Weights of a small transformer language model: learned positions, 101M tokens.
Each number is 50 + 15 x the weight over the matrix's rms, rounded and kept within 0 to 99. Layers, rows and columns count from 0.

# layer 10 MLP gate, 320x128, rms 0.186, rows 76-109, columns 32-63
32 61 62 47 64 79 65 51 59 46 48 53 34 56 43 52 62 25 63 63 56 96 37 39 29 58 43 43 48 45 63 49
41 48 72 70 68 35 42 61 52 29 29 31 28 35 50 29 64 49 59 74 40 10 42 49 60 65 59 65 78 33 50 81
46 60 84 56 39 53 31 32 54 68 40 52 43 53 59 64 37 55 56 57 48 34 72 35 40 50 37 69 76 60 27 40
51 46 53 51 73 37 42 65 58 45 52 38 38 56 81 52 36 75 61 75 48 62 69 56 41 51 49 45 47 03 54 51
92 46 35 46 43 72 53 59 59 44 53 65 52 45 46 38 71 48 48 53 35 52 51 76 35 23 32 50 44 45 20 59
21 57 49 52 20 56 31 68 63 52 62 38 44 51 59 49 44 57 63 59 42 51 46 62 64 49 38 59 64 42 47 43
37 51 30 63 71 44 56 79 61 49 41 62 79 46 36 24 65 48 51 41 54 51 49 38 31 41 44 51 82 81 38 43
55 43 41 71 70 39 52 13 48 43 30 66 64 42 81 47 46 43 72 31 62 21 60 51 51 41 42 57 67 60 46 25
75 25 55 41 87 55 71 46 46 82 54 53 43 82 45 56 65 53 39 45 71 46 53 41 40 71 68 36 36 19 56 54
66 58 68 55 42 55 28 56 30 64 41 50 62 42 41 47 40 40 58 34 40 43 43 72 51 48 21 61 41 70 47 46
41 71 62 58 57 48 45 50 41 58 51 39 54 74 59 38 44 87 69 38 71 51 59 62 42 73 43 54 47 31 56 53
47 49 43 20 59 33 26 59 58 60 29 23 52 54 52 47 22 71 43 34 71 47 84 49 60 60 37 60 72 43 39 51
60 37 49 36 47 56 57 70 41 39 60 37 33 65 49 64 44 65 52 30 36 35 45 24 41 20 64 44 45 51 62 84
63 71 78 66 40 47 50 35 53 59 36 48 36 72 40 44 30 13 51 47 64 62 55 42 47 78 36 47 76 41 34 60
46 30 40 13 51 29 66 32 66 28 60 51 44 39 58 53 54 50 29 38 56 75 49 38 51 63 50 59 31 19 68 68
70 46 74 50 38 34 72 45 69 43 47 52 40 66 48 35 44 58 37 43 36 56 74 39 30 64 61 46 68 41 45 48
72 70 42 48 47 44 47 47 58 32 56 63 38 00 72 59 79 69 29 38 58 36 53 11 40 52 61 45 38 60 16 48
48 49 61 72 64 88 61 58 53 56 61 58 53 54 39 29 55 65 46 55 33 34 53 52 63 44 52 79 74 41 79 62
71 54 45 52 37 44 83 53 93 41 57 71 35 65 46 43 68 40 69 24 63 57 40 77 55 37 26 53 68 44 47 67
33 35 35 43 43 60 31 64 80 50 43 59 43 58 45 59 29 64 58 44 67 42 31 52 52 23 47 48 40 60 45 49
39 73 38 39 57 42 57 54 67 45 46 36 58 60 18 44 43 52 60 38 42 65 54 35 69 45 72 44 49 63 81 51
67 55 93 55 35 31 42 57 47 41 37 70 43 41 64 71 49 54 62 54 43 49 26 39 34 44 53 57 40 59 40 36
43 58 55 50 52 33 31 49 37 58 39 72 56 82 45 47 50 50 59 36 56 66 32 47 50 47 57 28 50 52 64 48
57 55 55 50 50 70 49 58 40 51 76 37 54 64 69 58 62 39 58 59 35 47 58 59 55 53 18 64 49 30 40 34
67 38 49 74 38 68 65 45 47 45 47 71 38 43 59 53 53 60 51 68 43 44 33 62 07 50 55 58 31 53 13 77
71 75 23 74 75 17 53 38 44 57 30 36 54 49 43 43 53 58 53 26 30 49 46 37 54 37 34 26 48 82 63 60
25 37 46 28 52 40 51 53 56 48 52 45 40 74 46 52 63 25 66 28 53 64 54 46 73 54 76 67 57 17 51 42
46 71 44 20 53 50 38 43 50 57 34 39 56 37 65 62 67 22 41 58 41 46 48 56 44 42 88 64 42 41 30 53
53 66 49 59 64 39 40 51 56 74 50 75 62 56 39 46 49 56 84 57 46 41 47 35 53 45 40 27 72 86 33 40
64 33 54 42 44 74 69 50 63 50 65 26 47 35 71 37 38 33 37 52 68 41 41 40 75 66 45 48 38 62 72 53
61 85 54 33 60 48 36 78 72 54 31 59 42 59 43 42 45 55 49 16 38 54 47 35 38 37 47 49 46 33 39 58
59 53 45 62 49 54 75 44 44 70 31 62 35 22 31 39 45 79 47 45 48 50 25 48 36 57 47 31 43 43 44 66
55 39 38 52 60 40 49 46 46 36 36 67 02 48 42 57 54 59 66 41 36 43 75 53 56 36 42 60 55 71 48 51
44 29 65 46 73 50 33 66 26 72 45 57 37 47 61 47 31 79 41 46 52 36 43 52 71 56 69 53 67 27 77 60
# layer 10 MLP up, 320x128, rms 0.178, rows 76-108, columns 32-63
37 44 53 16 65 44 51 43 51 40 09 66 47 60 43 33 62 58 18 57 47 46 48 72 57 63 33 41 51 39 37 60
56 54 68 63 67 35 55 37 60 42 49 32 64 45 68 60 48 12 07 54 72 56 53 48 66 52 58 51 59 23 32 43
56 29 64 52 52 49 22 65 51 46 38 91 31 62 33 51 43 70 84 36 40 45 57 58 53 52 37 44 63 93 36 31
43 50 49 63 33 67 81 56 60 29 59 49 64 37 53 52 48 70 77 58 53 28 39 49 90 46 34 42 81 36 57 52
41 45 28 54 78 51 59 26 51 29 51 65 23 59 37 41 65 11 36 56 30 63 31 59 58 25 41 33 54 14 42 43
70 45 55 62 61 42 81 67 30 65 37 61 51 53 23 64 50 26 59 24 54 50 42 58 58 31 45 40 52 50 52 55
50 47 37 60 61 47 50 60 58 51 44 69 36 44 48 61 59 92 72 37 44 54 74 76 46 42 45 35 54 25 36 62
44 44 63 60 57 92 91 72 42 53 67 62 43 60 09 28 44 76 53 34 22 76 26 23 44 73 33 35 39 64 61 51
45 50 33 61 55 63 25 77 34 71 37 64 56 64 48 42 70 03 50 45 56 29 41 42 52 62 65 14 13 27 64 35
04 24 56 76 55 68 62 31 72 31 66 77 57 69 60 44 50 49 60 62 52 58 52 52 48 76 72 58 83 44 37 50
08 46 46 81 36 63 53 52 13 62 84 52 57 70 63 80 54 55 25 69 53 44 29 43 15 41 72 33 40 34 48 41
48 54 61 67 46 36 56 41 81 33 73 42 56 72 66 53 31 40 50 46 56 62 46 36 75 59 67 41 34 25 39 39
74 63 39 42 52 41 53 55 42 42 58 43 97 28 55 32 69 57 27 28 52 38 46 59 55 40 37 79 46 63 43 40
23 66 54 71 55 55 56 62 35 48 57 44 40 61 32 65 48 55 57 56 53 23 55 38 60 50 42 54 79 67 70 49
45 62 84 62 36 60 56 61 49 57 30 59 43 51 42 57 55 62 62 79 81 43 24 70 58 24 20 59 77 33 53 32
30 57 50 49 59 35 52 52 45 47 34 70 55 55 61 38 42 55 66 56 62 51 31 41 50 64 46 65 59 64 62 64
42 55 43 46 62 22 54 56 64 50 49 77 18 81 59 44 58 49 50 45 33 59 36 51 70 54 48 56 61 58 55 46
78 50 58 31 49 51 63 62 54 35 76 47 60 59 45 20 46 71 59 55 67 43 46 58 34 68 37 33 80 38 47 58
57 51 60 62 25 41 80 40 62 42 33 80 24 54 60 46 59 13 51 57 42 42 47 66 62 30 21 51 39 36 30 66
40 50 28 59 49 56 46 41 64 53 40 49 61 65 59 77 46 56 36 29 68 47 35 48 55 36 55 56 22 54 40 49
71 16 40 48 49 59 31 39 40 59 52 68 41 57 80 50 31 54 37 41 42 46 19 66 58 42 40 65 37 57 46 59
59 40 82 52 41 53 47 74 71 28 67 24 48 58 45 34 52 67 49 26 56 46 51 60 68 57 29 49 55 38 58 34
54 55 26 42 51 59 51 40 40 66 19 56 60 65 28 50 68 32 59 66 56 55 25 44 40 67 39 47 57 78 39 56
22 87 58 54 38 48 73 63 62 43 40 43 30 47 67 33 55 43 59 45 28 29 51 52 47 72 85 37 73 48 45 58
48 75 55 37 38 55 59 60 71 52 60 00 49 62 38 73 36 61 59 32 47 31 67 20 66 46 32 31 55 30 73 46
36 59 68 55 51 70 57 49 65 75 59 66 65 49 48 58 74 54 42 42 59 10 43 60 48 71 35 57 72 42 69 14
59 60 44 47 74 69 53 45 48 34 61 52 99 44 50 76 51 52 60 52 43 25 71 39 41 56 70 46 66 51 26 60
35 47 47 42 54 26 58 64 59 54 37 43 57 49 42 43 59 60 78 36 35 81 42 38 77 63 51 52 71 51 47 42
72 38 48 58 54 47 65 55 64 45 49 44 42 48 62 34 17 69 43 50 77 43 66 45 77 57 48 37 47 37 51 78
45 47 51 59 35 51 70 46 36 09 40 65 51 44 48 59 50 81 74 66 32 80 56 35 48 25 57 78 43 80 54 60
63 59 38 52 38 33 74 50 41 54 54 58 51 61 32 49 53 69 64 47 46 07 25 43 20 59 50 42 23 29 43 65
66 43 53 59 36 45 50 49 24 64 17 67 31 65 34 77 66 40 44 46 53 55 27 80 30 47 45 38 57 48 34 45
74 51 36 00 69 38 50 37 37 21 21 76 30 52 60 92 47 69 30 44 37 36 67 59 44 69 58 38 49 53 53 44
# layer 10 MLP down (transposed), 320x128, rms 0.104, rows 76-108, columns 32-63
45 65 45 60 40 29 88 39 63 49 56 63 38 53 60 66 74 43 32 78 28 44 60 36 35 41 55 54 45 78 42 67
53 66 53 66 13 45 46 65 62 48 33 59 42 76 46 33 45 52 35 90 78 42 71 65 68 35 74 43 62 79 50 49
43 40 61 50 43 56 52 21 53 47 19 30 74 52 29 46 46 29 85 31 64 62 75 59 45 58 64 58 50 21 52 33
43 54 57 41 53 50 61 39 33 43 54 88 26 53 55 56 46 46 29 60 30 69 45 45 48 43 49 25 29 75 19 50
46 41 60 18 40 10 56 42 75 37 69 46 50 83 28 56 35 95 43 24 65 21 53 53 46 45 37 65 50 42 47 59
48 40 53 54 49 33 37 44 56 59 25 62 69 50 42 81 42 50 48 47 70 40 28 12 34 59 49 72 62 72 61 42
55 41 33 62 19 59 82 74 57 39 30 29 53 38 25 65 47 23 68 27 50 37 45 42 66 75 33 39 66 40 52 48
57 33 53 46 46 59 71 64 17 64 50 40 36 46 36 53 51 53 52 53 77 16 45 35 34 68 35 72 54 53 54 63
53 45 84 66 59 31 76 60 49 57 42 34 63 56 27 22 45 46 44 34 59 90 54 62 60 34 67 33 60 46 40 34
48 58 72 33 62 63 25 56 35 60 35 49 64 36 51 29 51 43 65 65 35 39 41 57 49 13 38 32 60 75 34 78
57 41 66 23 71 53 35 58 78 24 53 62 55 60 51 54 64 12 57 17 72 59 25 34 82 69 36 69 72 79 48 28
46 78 44 65 64 37 43 59 58 35 48 55 45 49 68 52 42 61 50 55 61 51 68 24 40 41 70 83 59 31 57 38
45 53 48 49 45 49 57 32 63 49 34 65 66 34 54 72 75 33 36 59 53 58 32 52 67 48 49 52 51 71 35 64
33 69 68 29 57 45 48 61 53 38 53 54 55 47 40 46 69 99 34 34 53 37 69 45 59 65 92 40 54 25 40 16
48 69 58 74 12 63 46 48 75 38 59 50 63 74 75 34 78 55 59 59 90 52 44 66 43 28 28 40 52 50 45 73
31 43 62 57 46 18 50 75 47 49 50 46 40 69 48 42 45 60 59 57 80 61 47 47 33 60 46 32 43 42 40 30
61 34 27 84 33 64 60 52 28 37 53 53 57 47 37 48 59 27 56 54 53 55 43 72 20 36 55 64 46 66 60 79
55 29 58 68 45 48 39 18 51 87 45 61 37 29 43 53 45 55 49 65 63 74 70 43 24 50 63 60 32 70 42 28
40 36 40 51 12 22 35 70 63 53 42 53 37 57 25 80 23 30 65 47 61 50 16 44 63 15 61 51 61 40 63 68
41 63 48 49 50 40 40 58 58 64 67 51 32 44 37 50 56 49 54 57 53 53 37 54 50 53 64 50 58 55 30 36
58 46 59 64 60 50 38 63 67 75 62 31 52 62 61 34 25 39 47 36 50 52 63 47 59 66 59 46 36 24 40 71
36 29 35 63 45 56 54 23 36 61 54 31 30 38 64 81 47 51 38 42 40 23 74 42 53 53 43 70 65 49 19 52
37 57 59 44 69 75 50 34 76 61 35 33 65 44 57 46 33 71 50 61 56 43 54 47 77 63 61 59 52 39 30 41
14 46 32 26 64 43 23 60 70 30 39 47 54 41 61 48 34 73 47 47 71 47 32 51 51 34 05 51 54 44 31 36
57 43 22 60 73 54 60 54 37 49 40 66 47 47 44 39 59 44 45 67 38 76 77 37 66 44 49 56 55 45 32 41
67 44 39 38 28 65 34 30 32 29 39 47 56 56 81 25 52 30 74 64 47 38 44 53 42 82 93 50 41 32 48 59
47 38 30 58 60 59 61 27 48 58 39 47 82 46 78 32 43 37 35 49 47 59 63 74 59 61 32 52 62 36 39 52
76 55 63 66 64 43 81 59 61 61 81 40 56 51 78 51 66 95 29 71 52 44 37 61 14 73 49 65 17 33 48 65
54 51 44 46 53 56 66 50 38 69 39 46 40 66 20 56 40 51 67 50 28 35 44 54 49 35 38 73 61 35 29 46
61 31 43 60 36 44 56 60 63 66 46 56 75 12 63 63 35 46 17 59 49 39 49 72 57 72 24 72 50 38 46 44
40 47 55 55 49 42 45 55 35 31 18 62 69 68 56 46 40 49 32 40 44 30 77 53 63 52 40 44 71 20 30 56
59 47 41 28 45 38 53 28 58 32 43 73 24 47 33 36 67 59 23 44 34 58 54 30 56 41 37 74 48 46 46 56
49 69 69 67 47 34 59 75 43 58 50 34 60 39 62 31 54 31 62 39 63 57 43 58 45 66 55 81 49 15 44 55